config = dict(
    d_model=256,
    n_head=2,
    n_kv_head=2,
    d_mlp=1024,
    activation='tanh_gelu',
    tie_embeddings=True,
    init_std_down=0.00253,
    lr_mult_qkv=0.5,
    beta2=0.99,
    grad_clip=0.5,
    warmup_steps=200,
    batch_tokens=262144,
    doc_mask=False,
)
Each number is 50 + 12 x the weight over its row's rms, rounded and kept within 0 to 99. Layers, rows and columns count from 0. The size before them is the row's rms in percent of the matrix's.

# layer 3 attention value, 256x256, rms 0.107, rows 0-99, columns 64-95
108:27 50 26 53 52 37 30 24 61 44 48 51 39 08 52 55 33 50 71 54 72 40 39 45 60 48 49 33 76 49 57 68
108:67 51 63 55 47 66 36 69 60 62 36 58 45 47 48 49 61 37 48 40 49 53 44 50 50 44 40 58 53 54 52 50
105:50 64 28 53 54 49 52 48 48 25 37 52 54 62 54 45 59 57 61 49 67 35 66 31 34 56 48 36 58 35 42 60
108:42 42 40 55 42 59 58 47 40 35 47 56 41 47 56 58 44 54 46 64 58 51 50 48 53 55 57 71 49 31 56 47
115:56 44 43 63 50 42 40 60 51 58 56 42 41 47 61 78 53 54 39 57 62 29 72 76 50 49 67 47 55 34 55 57
110:44 66 51 39 60 44 54 57 54 45 24 45 28 59 49 52 44 50 63 53 33 44 71 48 39 64 52 71 66 43 43 42
116:45 59 58 38 57 59 56 36 50 48 39 43 45 50 62 70 51 45 52 73 42 44 49 46 47 58 49 39 62 40 72 50
105:51 36 48 47 62 63 52 55 78 54 48 52 60 47 33 36 36 48 47 54 47 42 59 43 36 57 51 47 59 42 52 34
105:44 34 58 47 43 84 56 45 75 61 60 44 44 47 33 31 53 40 57 51 52 67 46 44 50 50 44 66 61 67 60 47
104:55 32 57 17 64 48 67 42 55 38 48 69 39 53 52 38 50 47 51 53 46 42 54 43 34 44 47 26 70 50 44 65
115:61 21 53 56 48 50 51 30 54 43 41 35 51 52 41 32 56 70 33 37 53 59 45 20 62 60 42 61 66 40 57 39
113:36 81 47 58 37 48 40 41 64 40 62 59 25 63 65 45 47 34 66 16 29 54 32 69 60 55 52 41 59 61 55 32
103:55 37 43 47 63 55 46 39 63 41 57 53 46 65 67 48 49 58 52 67 51 54 52 56 28 45 58 51 52 39 68 63
105:69 42 35 43 66 34 61 46 53 55 52 38 39 26 47 44 50 49 50 59 49 57 53 25 52 66 54 47 60 33 54 57
107:43 33 70 61 57 41 57 62 50 47 62 36 67 57 63 62 45 41 59 80 51 33 35 55 42 31 51 53 53 66 46 60
117:55 60 27 52 30 40 54 47 42 40 48 55 65 40 61 53 51 54 45 61 49 48 44 51 56 38 51 36 34 40 63 54
115:38 56 36 50 56 46 51 54 38 68 58 49 74 39 47 45 67 54 45 39 49 49 54 58 57 50 61 53 64 38 51 36
108:52 41 79 30 50 35 57 46 55 58 56 41 45 59 53 53 30 33 71 40 52 49 54 62 32 54 39 53 56 42 54 47
109:61 49 33 56 48 17 43 51 69 53 41 49 75 25 39 33 36 39 39 62 42 46 46 56 47 45 70 54 63 68 47 48
109:40 40 64 39 37 48 53 67 60 57 31 52 55 47 72 39 60 52 64 53 45 43 59 51 61 28 50 41 51 54 35 43
110:34 65 51 57 46 49 62 64 59 58 62 40 61 71 42 35 75 37 51 31 55 53 51 70 44 35 55 40 55 37 42 34
109:57 55 42 40 47 62 40 71 57 46 32 53 38 42 52 54 54 39 43 55 42 53 33 41 54 18 42 63 31 51 44 41
111:47 36 47 43 45 39 26 41 47 47 41 41 30 53 36 39 47 51 36 53 77 52 40 48 51 58 23 52 57 38 41 48
115:47 53 29 53 39 32 53 54 54 52 44 39 32 51 54 55 61 48 39 60 61 49 51 56 39 40 48 52 63 54 42 65
098:53 73 61 47 27 72 53 46 53 47 59 62 51 52 45 46 45 30 49 40 45 62 47 46 48 35 62 33 63 68 55 60
118:67 37 47 63 53 38 42 39 51 36 58 67 50 52 59 40 49 45 28 47 51 67 49 50 76 57 49 45 65 49 59 66
111:52 42 50 56 47 38 22 52 40 32 53 57 49 43 39 59 67 67 65 65 40 48 51 57 55 52 49 29 40 36 37 60
107:49 43 29 46 65 59 64 28 47 26 64 45 38 39 46 70 28 50 50 60 34 40 43 53 53 29 42 55 35 53 43 54
111:56 50 43 73 39 36 60 23 45 52 44 44 76 28 51 41 31 49 29 58 40 22 46 47 63 67 65 23 65 68 53 47
102:58 47 57 29 52 30 64 49 45 45 47 44 60 44 28 61 53 52 42 60 41 40 52 34 40 58 53 47 27 49 60 40
108:47 40 49 61 58 68 17 44 44 46 65 63 38 58 48 54 43 59 32 55 61 44 52 50 36 61 51 38 44 44 41 84
116:56 65 76 47 59 44 30 39 65 34 48 59 44 56 43 55 64 57 36 58 34 53 34 35 46 39 50 49 48 54 48 47
104:53 48 41 29 60 50 47 63 44 50 33 71 40 44 42 49 52 56 59 50 54 51 40 51 42 68 29 36 41 53 54 53
100:53 47 49 40 40 62 44 34 69 42 32 74 21 65 30 61 48 57 52 44 58 34 58 60 42 68 64 36 45 62 51 37
111:61 51 63 65 40 50 47 34 62 42 37 13 40 44 48 45 72 61 82 44 60 65 51 39 52 43 49 49 46 49 62 56
118:68 43 50 42 55 55 31 53 21 42 60 56 66 43 40 52 35 41 37 30 58 39 58 51 27 47 42 63 35 60 38 52
110:37 52 56 54 19 85 48 52 54 53 56 44 48 37 62 49 55 69 45 73 62 49 44 45 60 40 47 62 54 54 45 43
111:57 51 51 56 59 45 75 39 49 28 58 52 67 47 52 68 56 53 61 66 67 37 49 43 33 62 54 53 81 49 36 57
110:71 63 44 57 59 43 47 35 60 51 37 45 63 49 53 63 57 46 58 60 60 58 57 60 46 54 47 59 45 45 50 58
108:70 60 33 51 49 50 64 54 39 45 53 49 77 69 57 53 45 49 53 48 61 65 48 48 45 31 29 35 46 60 48 41
109:47 45 33 32 46 45 40 59 45 35 31 45 41 49 61 28 48 36 56 44 48 38 58 64 57 38 33 71 50 51 62 56
121:50 49 54 69 43 55 40 75 61 66 51 52 60 39 56 42 44 35 52 61 43 53 40 43 41 51 47 46 56 49 39 35
110:37 52 62 54 44 60 48 38 30 59 31 37 71 30 46 38 49 55 52 56 46 49 59 48 67 76 54 70 31 55 41 60
122:62 51 52 50 26 44 47 54 35 57 42 60 43 41 54 52 47 49 38 20 58 55 35 56 61 59 50 56 44 67 68 52
103:44 30 53 39 48 70 43 53 69 44 59 69 46 45 64 51 58 43 68 51 53 49 55 45 73 50 33 64 30 54 58 67
106:29 49 42 40 57 66 54 50 31 42 57 70 71 51 61 51 38 62 56 41 50 53 56 58 35 46 41 39 52 53 46 38
111:65 21 43 54 67 53 45 48 50 55 51 26 40 39 47 69 48 60 55 75 35 25 56 40 55 43 33 73 50 54 51 69
112:54 48 24 47 46 42 46 52 56 52 39 46 48 36 56 46 59 57 39 50 56 46 49 59 61 44 58 45 60 55 51 63
115:59 42 38 43 50 46 29 64 46 59 55 60 55 49 44 46 64 57 64 38 61 41 60 47 47 52 45 46 38 42 45 44
117:61 41 46 41 42 67 47 62 43 38 33 35 48 53 56 50 54 48 66 54 59 38 53 59 32 59 68 38 42 44 37 39
111:50 51 37 47 44 59 62 66 57 55 36 57 17 52 49 41 63 54 30 36 40 68 52 51 41 37 58 44 49 51 53 66
107:49 60 46 54 63 50 55 32 57 37 65 69 67 66 51 50 50 34 71 57 44 33 56 55 18 47 57 69 74 61 42 39
109:62 56 38 50 58 55 50 32 34 44 41 57 36 36 52 59 58 33 69 43 47 55 66 65 61 23 60 30 52 73 30 47
118:27 43 49 70 69 47 60 36 31 59 61 41 59 51 48 24 55 69 38 53 56 60 40 42 36 57 47 54 40 40 75 34
109:74 65 55 66 68 49 39 68 19 64 48 37 39 55 43 39 67 62 43 55 43 67 59 64 30 37 60 31 43 52 35 39
113:58 83 62 35 46 48 34 48 57 61 40 66 59 50 49 37 48 60 35 45 64 68 42 64 18 45 52 33 61 56 27 53
110:43 39 52 49 46 49 39 36 73 31 24 41 63 42 53 51 60 36 58 54 52 72 43 47 51 76 64 36 53 34 40 68
106:12 68 34 41 52 55 27 37 53 64 44 45 45 33 66 39 48 36 65 47 46 40 44 52 47 57 66 54 74 68 53 40
105:38 55 59 37 57 32 37 53 56 71 49 44 37 47 44 46 46 56 43 44 72 55 51 64 63 67 40 37 47 48 70 40
111:45 49 56 31 51 58 56 49 60 45 47 41 51 70 31 47 51 37 61 41 54 48 45 57 36 71 57 54 50 51 45 61
105:58 71 56 42 39 45 35 54 46 44 67 57 33 76 42 40 40 38 40 58 39 24 45 65 51 15 44 63 65 67 41 59
118:67 35 38 57 52 56 46 42 58 51 43 66 35 36 52 40 55 40 59 47 58 39 32 14 51 63 59 51 60 58 53 57
104:56 55 26 58 54 52 67 62 80 43 61 35 60 44 60 42 55 59 47 46 37 90 64 45 33 51 63 45 66 55 76 37
110:54 46 63 36 41 60 40 51 39 70 53 35 48 55 59 69 56 50 63 58 59 45 37 76 41 65 46 40 28 46 78 51
115:50 64 42 54 46 63 48 44 39 52 38 36 63 36 59 45 57 37 57 40 44 77 59 37 62 39 44 24 43 48 36 47
109:50 52 56 58 60 42 58 56 46 52 80 44 35 55 55 34 66 56 57 53 62 55 54 38 70 42 40 64 75 16 54 55
113:49 43 76 31 40 56 74 49 48 47 45 72 67 54 48 23 25 45 62 57 46 30 69 50 33 34 67 41 70 73 43 47
102:51 39 49 29 43 24 66 51 49 41 37 63 69 35 40 50 58 56 49 44 60 75 62 59 34 72 70 35 63 63 49 45
110:60 35 69 59 43 71 73 43 24 64 66 57 48 62 68 19 48 54 36 35 46 68 47 48 38 65 38 44 58 64 71 45
111:44 48 49 60 48 56 45 42 45 47 45 79 24 60 57 42 60 65 48 38 68 30 54 58 45 38 36 35 52 72 51 64
117:45 56 46 58 34 56 50 61 47 55 54 53 60 38 37 48 35 60 52 60 68 35 52 50 65 55 43 65 51 53 51 46
106:49 53 39 60 52 60 63 67 73 68 27 44 61 40 51 66 64 65 44 38 64 55 41 42 46 67 79 45 39 68 28 77
108:52 40 51 82 56 38 56 31 48 37 42 59 33 45 54 54 33 62 50 37 41 38 49 51 44 49 30 44 40 55 39 46
106:47 38 39 41 65 35 62 67 32 42 68 61 42 56 59 49 31 63 51 69 45 43 43 56 58 61 33 49 51 45 47 51
111:44 60 40 48 58 48 74 55 64 35 47 44 48 51 57 48 47 52 34 46 33 49 48 43 65 32 51 59 51 51 41 43
109:59 67 58 31 41 51 49 07 48 42 34 42 31 52 59 43 46 47 54 45 44 56 49 60 53 49 74 36 31 40 44 69
104:34 56 69 30 38 41 46 59 53 39 46 57 46 48 72 58 54 55 51 51 40 46 54 49 80 56 30 47 38 62 32 34
123:44 50 78 47 40 55 59 32 49 61 30 45 63 46 50 58 54 46 35 31 46 60 39 48 35 47 64 36 41 51 65 54
107:56 62 48 63 44 62 53 62 65 52 35 52 61 50 43 42 53 52 49 31 58 33 63 40 50 52 55 53 50 61 39 28
105:53 60 32 40 61 66 39 52 74 45 49 49 48 51 47 39 57 53 39 41 60 42 40 31 53 61 60 29 73 48 66 37
104:57 48 57 39 38 37 44 48 49 35 32 63 44 64 62 36 29 53 55 51 29 45 43 29 44 72 52 58 65 56 61 59
104:42 47 36 56 46 38 48 28 53 58 48 61 50 42 49 57 42 70 62 51 50 68 46 35 51 63 64 68 42 78 44 45
099:47 51 30 77 51 54 50 65 50 48 39 40 65 39 67 59 57 29 40 33 65 55 24 54 34 64 70 60 31 51 63 55
116:50 56 37 14 42 55 43 37 46 38 57 46 54 43 49 42 47 36 54 36 50 33 48 55 72 49 46 29 44 64 41 62
105:49 55 51 38 27 51 38 29 65 26 44 65 63 55 39 52 34 55 26 56 48 56 34 43 38 54 54 54 36 36 31 49
119:64 37 65 51 43 59 70 62 60 67 57 38 52 55 35 46 66 55 61 43 50 65 58 55 36 59 48 34 44 42 47 56
103:45 48 38 70 56 54 57 63 65 56 56 63 33 47 51 36 26 52 31 58 57 23 29 44 73 48 44 62 43 55 39 18
097:46 48 38 58 56 47 55 63 35 68 56 80 52 42 59 49 61 40 48 41 63 34 49 59 37 50 68 57 45 75 60 29
110:47 54 32 49 65 63 58 40 66 38 44 43 71 41 29 56 45 47 49 72 50 39 66 27 50 50 70 70 56 55 41 25
118:47 31 48 58 36 28 70 33 57 53 36 56 35 51 50 55 52 58 39 29 48 58 42 58 56 45 48 45 42 71 36 65
116:42 43 58 48 53 44 50 64 45 49 52 49 61 55 53 77 26 43 51 50 60 30 58 49 53 53 63 54 50 62 46 48
102:42 30 45 35 57 44 43 40 48 74 59 51 68 36 53 59 48 42 29 55 53 65 19 36 44 53 62 60 45 65 41 24
104:71 60 20 38 56 58 49 60 47 44 42 72 40 54 51 39 51 70 63 19 57 35 36 49 58 47 28 36 54 73 54 42
100:40 59 58 42 59 58 59 62 40 62 49 38 52 50 62 64 50 36 57 36 44 37 46 50 47 39 63 27 69 58 31 59
099:42 49 40 40 45 59 47 50 53 55 29 59 57 68 61 61 59 39 57 56 50 41 59 48 45 66 66 53 67 43 54 26
109:31 42 45 28 61 38 38 47 57 62 56 31 54 58 60 61 60 64 45 55 52 68 29 51 60 32 70 39 41 55 55 66
109:40 62 62 53 49 54 45 61 63 41 56 28 45 49 60 25 46 55 56 65 54 40 25 53 48 37 32 36 34 40 42 67
105:46 34 55 73 45 37 63 45 28 53 51 61 48 51 57 68 57 57 50 48 57 73 74 53 49 48 67 46 48 59 34 43
105:50 46 45 34 41 54 50 40 60 39 43 35 50 46 56 55 35 53 54 45 60 52 16 50 36 57 46 28 50 35 54 43
114:31 33 68 91 63 48 53 48 45 50 38 45 48 54 33 31 45 72 62 48 61 59 71 55 49 41 35 43 48 54 39 54